Each number is 500 + 25 x the weight over its row's rms, rounded and kept within 0 to 999. Layers, rows and columns count from 0. Numbers have three digits each. The size before them is the row's rms in percent of the matrix's.

# layer 9 MLP down (transposed), 256x64, rms 0.254, rows 161-255, columns 0-31
115:502525518487505469467506498535509509507518475490509485515505482520556523464452476510495528557446
022:487486506522487502516506489505475463466538504458540485502503501506547500554527477510501489507516
101:484520525525512498542521500488459540526473489482443497480465457494471501507496507476555532480505
108:526480515561492491515516496560481469506490515478502525527514519469512545474477489511472448451517
021:471532492506455503478474468510487493500542462482523519472495574492538485499516479490552485497486
017:502501452492492512505517565492468510544461529497471426494499501480529525463522511524544489520513
100:542489452468482496508488514481531455509525503499467449480509495521501526494518498528497513480505
023:510489455512539505563466492468520487478453504502483471514486482495510497476531541545509504505534
110:538476507530496505505518536510460540504445516504508465499513474504447464506509533474505484482513
090:502506503480486534540513470510498522500453493494491451513508494526492470499525529497503524565507
201:482520484511501487543480492543518474550498508511495496492487520506493516505514500510479495495526
096:474459508533529523519491500493522499533517516507540454508462487478481535487516520476514504490495
083:511499532548533507515514499462463513486452501469486472473485493507517468481494496509513505507509
022:543456465516504479493509487502435506479451450487496529525497527534437492498484482529509518533496
131:526477510461495497529499510498525455514469537482480448492520449524503532514508503502542538521504
107:508503538490497500516520488472483471482474492480510492481456477516475486492500489514491513549467
077:468495484487500440535492526506526511491500493519511459530502495513492503475518535485520491561464
103:479542506548478512462545497486485493481489502487506518488504535512491527514505491452528457484553
037:476463492505499523469542514487490495523493508482459516475533549527489474536501480521500479532510
109:464497511514503471526536472505477526501510496476492536477475514464501522519492491502539487481475
128:514510498531521498514498535476541495513519527458518525481479494489476468471480447478522534512476
106:541483524489499543498480497503517485476504528504470526492509523485520556490531502437483557465474
094:494515510493533477509482483520481517467503512495532487463526501491495498526477499508479470516500
023:466515518477460524508515476495481523486519536489481540510456497538533463481455540492498432499504
102:499467538551489511486471511528478506507510502458541517539534492492535490513474485512533506504483
018:527501483507568466514494509497488494536492488496520486516503500464540547521524467515537529505512
110:507555550511494492492509503531528524508493515479495501470487487516496506485528529493509535523431
130:492446498473506503502526484487536503491505473486491486514482518532530533540516465490495465571500
089:516522475512519462467499524522503508483495476525526506512491506534476488511529481502538462515465
114:529508495484458512504509496496493508507520491502552457484505508551569522489501491501507489520474
168:505508540506475485491501529497490520524457449571481466489501488476521539473495481516526515532513
120:504512443501497504498542499511478481499481458500484515484464482550449517493457503461467496490485
022:526519523506493527522478503477495481511464533488519439477472488493560499486533501477481515464538
136:513465517520531496519546518480482526462503466511469454497513481430519519486453526482506539522502
025:493509509525466514510483490531508484527480496484516498556529490491511526509518505524473519530564
113:507504473486448512508529469459543475498505509511490495556513508507525492486501486511497512508533
124:531492515493501493460487507470479476481525490461491482518502515488476515501482507520470492454512
021:472506457534524474505511521490493525549484510532524486474448468481474490493520506512494535438494
112:527482521508522482526465470520474508471491513522542521505481517474536484489523501489531516527533
022:485498492471521494515487513480521504519446539508505458515482503529556486519499470491460501494447
142:500495485484534489496490501510514531530461550510487520486528501506451521452473530554482489484509
021:480496469460456556533472496518488506519507463470480463497476531487490519463515500470501512527499
111:531476502501486513496527517522531501491521515540445532483517497537501522483458480493524509475515
100:508488450515495490484507513498528484460551480524557514515492505495542506511481488490523443495488
116:469543547496509463512499490498499531489481532543483540493523500547475486516505496488503452477521
108:490537525521498507501491469496501470514517479485473509482516496485462477529555480506545500539500
134:469515543526514489540500502481510525481497477494532517498482504513500513507506448490510524461536
099:526538514511482505479492500477487494497479494476459508468528488512425495564480493521528515550508
100:453486498477560474500491531510492532490491513500482501505484485488459487488515507503538485485503
121:500492520512523510521530501469479470494441519519492568485502483434505514498495507495503552516513
130:493502480487469521512538529468471462476526474460504505503508489483505525510443537548497517477451
096:490465489497487520515521500462504438515468511487528450500505513451510449511503535534474527527512
138:478537507537503558473523532493471542506527505521494484519488547519496434494533513485487500531512
030:557520474458479505539508497547491488482492527493519468492507518507508496457466519452462543519483
119:531477512490507501501490460498489484524578498503486482513522488574566484497473519460485513468476
090:524494513501529489529490489514487504479484499488505517497498480522468528486488523466543500527519
117:527474465496492498465487495528510521503493491532512511486518502488489466486495482491510496554522
115:517484484446518499519481511510501518505494470464521479503532503502550491470548495480533540557516
125:531496479465471521475481522522484508521495464512500466528503511555541485529520461456466509550469
128:460476524496451507511475529510497567458461465504489496474518499485512498497540481564523515504497
148:466489522487516529490500483470537463547459468489490536560486545488452529446540497486466497459510
096:515537551482519501498502500480472468501486538498538515505510526476498502524503508514507474517466
147:485493541503517534495466496492466540519493548525503490491503454524509534471494445453522497552517
085:520524496503519471523500460469471475505471513522493460529458493487499480506528484486497478513531
109:490477505465510466490517497506538481476467483482514513504529520463506487514502461492518499460526
109:459489524486523484521517557466486524511503469498490452497497536551448495500513510508483485478507
083:506513508501506482501477541524495524491485484518483534503524445508501508509501477514534510472530
100:526505517548473551469490503470480508462509527483512501491487454486522517510476488535501527489478
140:537536485490495518489504504522507515530478450481524476517504467477456509478510476499514485447494
115:502526512473503474525476495447521499474463517513482501462522499498448520505530519529519507509484
130:483518503506495461481499521549499521482514481533511475532522525535541486474523474483512485561504
104:507539475483468525517484542500502479505495495506510504494467532468487500495516486520508505497503
023:508534501492498467491509500501498477460474548481493454482524540513502518496520480506530451539505
078:428546535495501506493528511513479518509490514531487492476521529531495483554468491478502478459507
098:465487543504491529472479481505532498510522499454492516469490514478493507489495496447505439502513
099:512504488476459532487487535499479536556479478486493531475500499515476496513510493489545520494547
092:486519545476499488500467473538485492493487532501472481482518520575514482502468503479464458494480
099:514483505479497490510459495523497512508462481498461495479531465506559537485497460503482522502472
125:523468507452495509486485502453457465472494494489477480476505515499521508541513504496533499534504
112:522503506542454501482491519505472484497466473507499496466514514477521531489458508528547481511515
095:475535488501494497516490521472480489505539504510508484507500455504459481470524528506553502562486
094:509477476486529501452482517492472477492478512514478553535521508470491552497495503521444477443486
093:508512503490463512500497527475545541499482502493460498489484531493437472497470521547486535449570
111:493489528549484485476501491492515529510463510457470523488539523502508480508454504487533481497518
077:510497508491473492532511504506464473509448449507466500476508519495478531506517520504497499514484
103:490504515501531558475499474495516488499465482471467492496468481445475497493495492478507507516517
022:477483507500525499471489499510515497487532574463514514511529511516497513509480484501542470529489
083:479499502467484475495475516514509511481498509480488497521503538503500516520485518470505473476526
081:474499527516523479465513506511510510512483508517511435498493474533527514510482506504518472515485
015:473489482525510463509514472500485497504519489506505509542486571493516493541468462487478479498487
094:490530517521513511521489477550537528527466465524485529499506482501547518508518465504524486515481
123:546553504542534523536514495527537521491521490493511511511473519482479425484493496484487495491512
095:497505522525525478537462430498501517515507492509498483475517549515525482523527483513525483504479
086:542522510495535485505502478539519500471491472498477508510533493481526530489483548479464543489499
102:486503506500473522533491493509471513494456507516501375483521500504561495512494517466493525517492
# layer 9 MLP up, 256x64, rms 0.248, rows 162-255, columns 0-31
038:526495499485506476485504527487489482492508517548503532523492470495457519470492528518487510444504
112:476463498521500490524521503555522457495502494512500492520526468492496545491541445500481549487533
117:532484505536511462530500542532501463514523536471461487507517519458490532468525531509470493497458
033:533509492486490465495496512513525479527561523535511519503486468508471559498508497508472541443503
033:511483496524490476479525508507487502484517499538511519483502441495462522484503479495483516466463
103:476511494521471458479513522484477528505491509490521543494486500499477522534504489501512488465533
035:490494477504506462489521545534501497510520476512499504496492465491483502455506512515475531482471
116:523486458494488483497516528474503464514495474507512504516468508477502476498548488513515511478516
096:468524511491494492481517501507539489465513483534468554498478436471468514497511521527530500510491
146:519498468515496500530536528491514478503552473515480516489509513479480479465502441525468478452510
108:487515511490483472528516543515522458484475480492526469537486496545472498515535492505504472482484
098:500484522514506475459510505497528522491509529512484513539480491480484521541481532469489510502474
040:527485472520516462512487539508514508501503511516489489500496475525452503486512480500458536459493
118:497487484493488494517442547515552500501517488512509500509531527468490512516487498514479502484462
100:477478499503514485468505496467505508489476513481510525461517492476465483501519491520480561489516
083:531527502523497524523477464533492511494519521507479482452465445517484530468513540535495511505546
113:533497500547482463450497495480480560520498514500525516490542498488475520473471517486510509500535
051:528497491495493507509504519509531479505505508509479497506523496525461492522512492490483547448471
114:520469522480510447496518492521482502471519501521482502480498523504496551452505516551482499496505
128:480483453472523492534459527509521494495523505499545485542475501507496509499502508521499492448495
113:472456476515483525440527486518472470471483480497520552525481503491451494506532489525483529478491
099:520510477494496484523523569502504479473468496486458567506461476493482508493498532480493480494502
034:492475459510519486529514540507505512489516504505499511510493510495458548495493497511460528459482
111:523481486486433493490453512468461506498504517518492530536529507473498526507496490478515555488485
029:513493494497498496520497515525525501480524490505521528508476472480446536486513487522473515461484
104:531505508516531482494496502505486466530518557491493511526509489483483462519497474520516534468485
116:494510486519513449497524516465496507466495492488505536510470489476474501524515486546519485482503
094:494508527502524473493510517485477562479477484509507506512504500496485481498509502576495452489479
119:522481506497487470512493506520571505512478509526518488509496464531501496500535452533493500500463
141:495493508504507493488486489535490473486477511540505558504494476455479492456552522495503544488521
112:521508495497495496485459513543498482520559513511533484552525503495501567496524492539484505447495
034:525487472506497505503502542500516499486504501538499506494489488501473552459564495499490507453499
125:508514502498507510473446518488495483485544526495509545511472509508509500511482488540469529429430
038:529495486501506469524498541536512478480530523521478490525499457512467515475529509503486502460486
117:478470514504458509507492513495512510494542539512501512507482483484445529462475498522471506471448
109:494472501510488494518526485501506520512519482503514533498478531476502487509515489546495491485502
038:512493483491488444493519504523495494495513483525479527476498480500476540457509475528459533460496
116:541461496525486517537475493518510505511511500531515489517485504488457491496554488495517483459527
036:511485477489491479500508521501518485475510553513479533517501459488483511471533508496489550491474
123:498488468500490511499487549477482449517504485521473498540519520523476500492503515514530537485457
035:503516478503509477495492547533524489484507499559481514534501448508458496488502511514464552469477
110:530515508531484494507535472491548466526537554518473517476471449505497488473501506507477509474538
111:537535505534482457484502521486513477523568513494466505475522482478502525476510489477491527491486
111:535504470477542525497507485508512507566542472530526519461521492507475499506535510468500490496478
105:489487486510519540443503554505497512496560500481522466476494469500481508535532485495516531476489
116:542493516498502492527482518510498533489536490506465496501496517500427570481512490466484507484481
098:481514492489528527473460484508530484495520527479469517495500500510458489542534526567480521494466
102:497489476488506481469485526495516535524495445508518465515492477488446494520477458543483498468469
124:511513474476475437493552520471468465511497497547508568496514509515471545512517486486498531487502
127:465524495524470482455502553494511473498514548507495529516473495538492555488499480527490530464465
103:499545486475513497550511564575508512456474522497483483487497461554489524486499525482497514496500
124:494490421520511486509520532495523489527539515536490521488525495493502487488487499505499498459502
040:505486488519533484475504510506505504497527471523506533536506479504477517456520493522446548462494
123:472485500473485468491517491489507542497557513541459490515515506554516488473518518451487548466493
102:491499476532510485467551494468513464523511528522546530497488498465509481515520462518465514488484
117:565481507491500506495462501526487496535477513526504512562512476490490532516523520528463539465472
116:510489492548479502510497487474474480495495542498498541466475480481491479528495541503487526468518
120:495502490503503475466512510532512467460512481504511511493506483540517543523517455476466560452460
123:539448476476493496518467517472489540528522516522509499550517493504436491515496520508499491476507
123:502506486501488437542478511468529457483476494524532526488497522504454501518521506513479502482476
098:502524494527531506549483526538496529510493487455484511492503459508495472478527503516454539466516
113:506486493483522469510516520502517507481532529516493509479517475486477552519523461524472483475483
092:548486452461478494492497503542499503497480523487522517482513530524470533440517445489464480474510
107:468480506525527502519487518507546497481499511486523512521480503482491512498514509530457534454522
104:496512507506481483497514533491490517520476507492496492482509455492503508445523512514476534496496
089:487484504461505458464502551471523493537526516486516537558483531486489524503496498503492497454476
105:488489490475505518512492525540497535469531546495469493482483482502495547515545520497523540474512
128:486520469508514484504524508498519485492524503544483512516492503465486507432491488533478485456466
129:536513521529524511507477502498538491472475509500459477493532505493490534507512528532427525477518
127:543495447504510512545501500488518505521493515501514507482492442479486539567513492532493521503472
117:463543510560467471502549542513490485509509527494457501513487457472473489502489477510507479498498
032:535476484507499477524489549496507492491492521520491500520492471520450528489492460495476508430504
092:502503507488486505508545518523488527491493466519477496472516477529495489484535488500443553488497
106:482544466528498443488501519478550497518523508523496511491470508463500447498527523503454517477505
105:538471483479525514522509517475474488529487572510527480496501483488489489479490526541464507484535
101:535512447481511460522507508482521529503519533502508475503478483519501487490491511524461553481494
104:509470474493503519474514509495497502539506464541462532498523466489481564473489499470511528467526
122:476505509501456485519504542503478488503491524543504542517486473465489487489537525488491548491508
116:497470491544467487492500486515514454483478468499514550500486471471509532501515491493480556483513
095:478499508517565524527470552476510486483582533510490549499521511485442478473506501509497492502502
107:507526490498510460500520503483469504524488501488454512450536469508501492476483541480502534508478
101:521493499508481433519527543509493493505512457508461507510464529521498501502488495516438516491497
118:513537493530507514504540501512531487484524515571513513491478499514506482517505505459448507495466
079:465513457508458461527523510506462475502477465543509549519468494490467555471494529504501503477543
104:480503480483482493470505568513527507462507506497477516534446471496444541501517547478527479514431
030:540507491513492453484502533524488502503500512545498501543498473471480504450538493514475514472479
091:495447430519530533478515465512515514510543518481495521539507504499496443525511503526475486463509
093:563466461496493522499474519488483467505484519486459495495514513503510511489506510491485571506500
028:543481490499507470493489512522532483492519494502508517504527456494453558462532488499476537438479
094:458555472499481511508492550515505492496493468463484503502452482505468536492519538499534459477469
126:494519492510511508485492511488520499464495518505521502509468509489456537547533466460478489488499
099:507476472494458454524536530525474491530484518522520498515465515514484509492502465510445479489519
089:488472514518469500508459533510495521512483493537463567460480514477472547517475512488508514484503
092:505478473488491506527488530466502507501458515490494457485522501511528528471485554498476516498446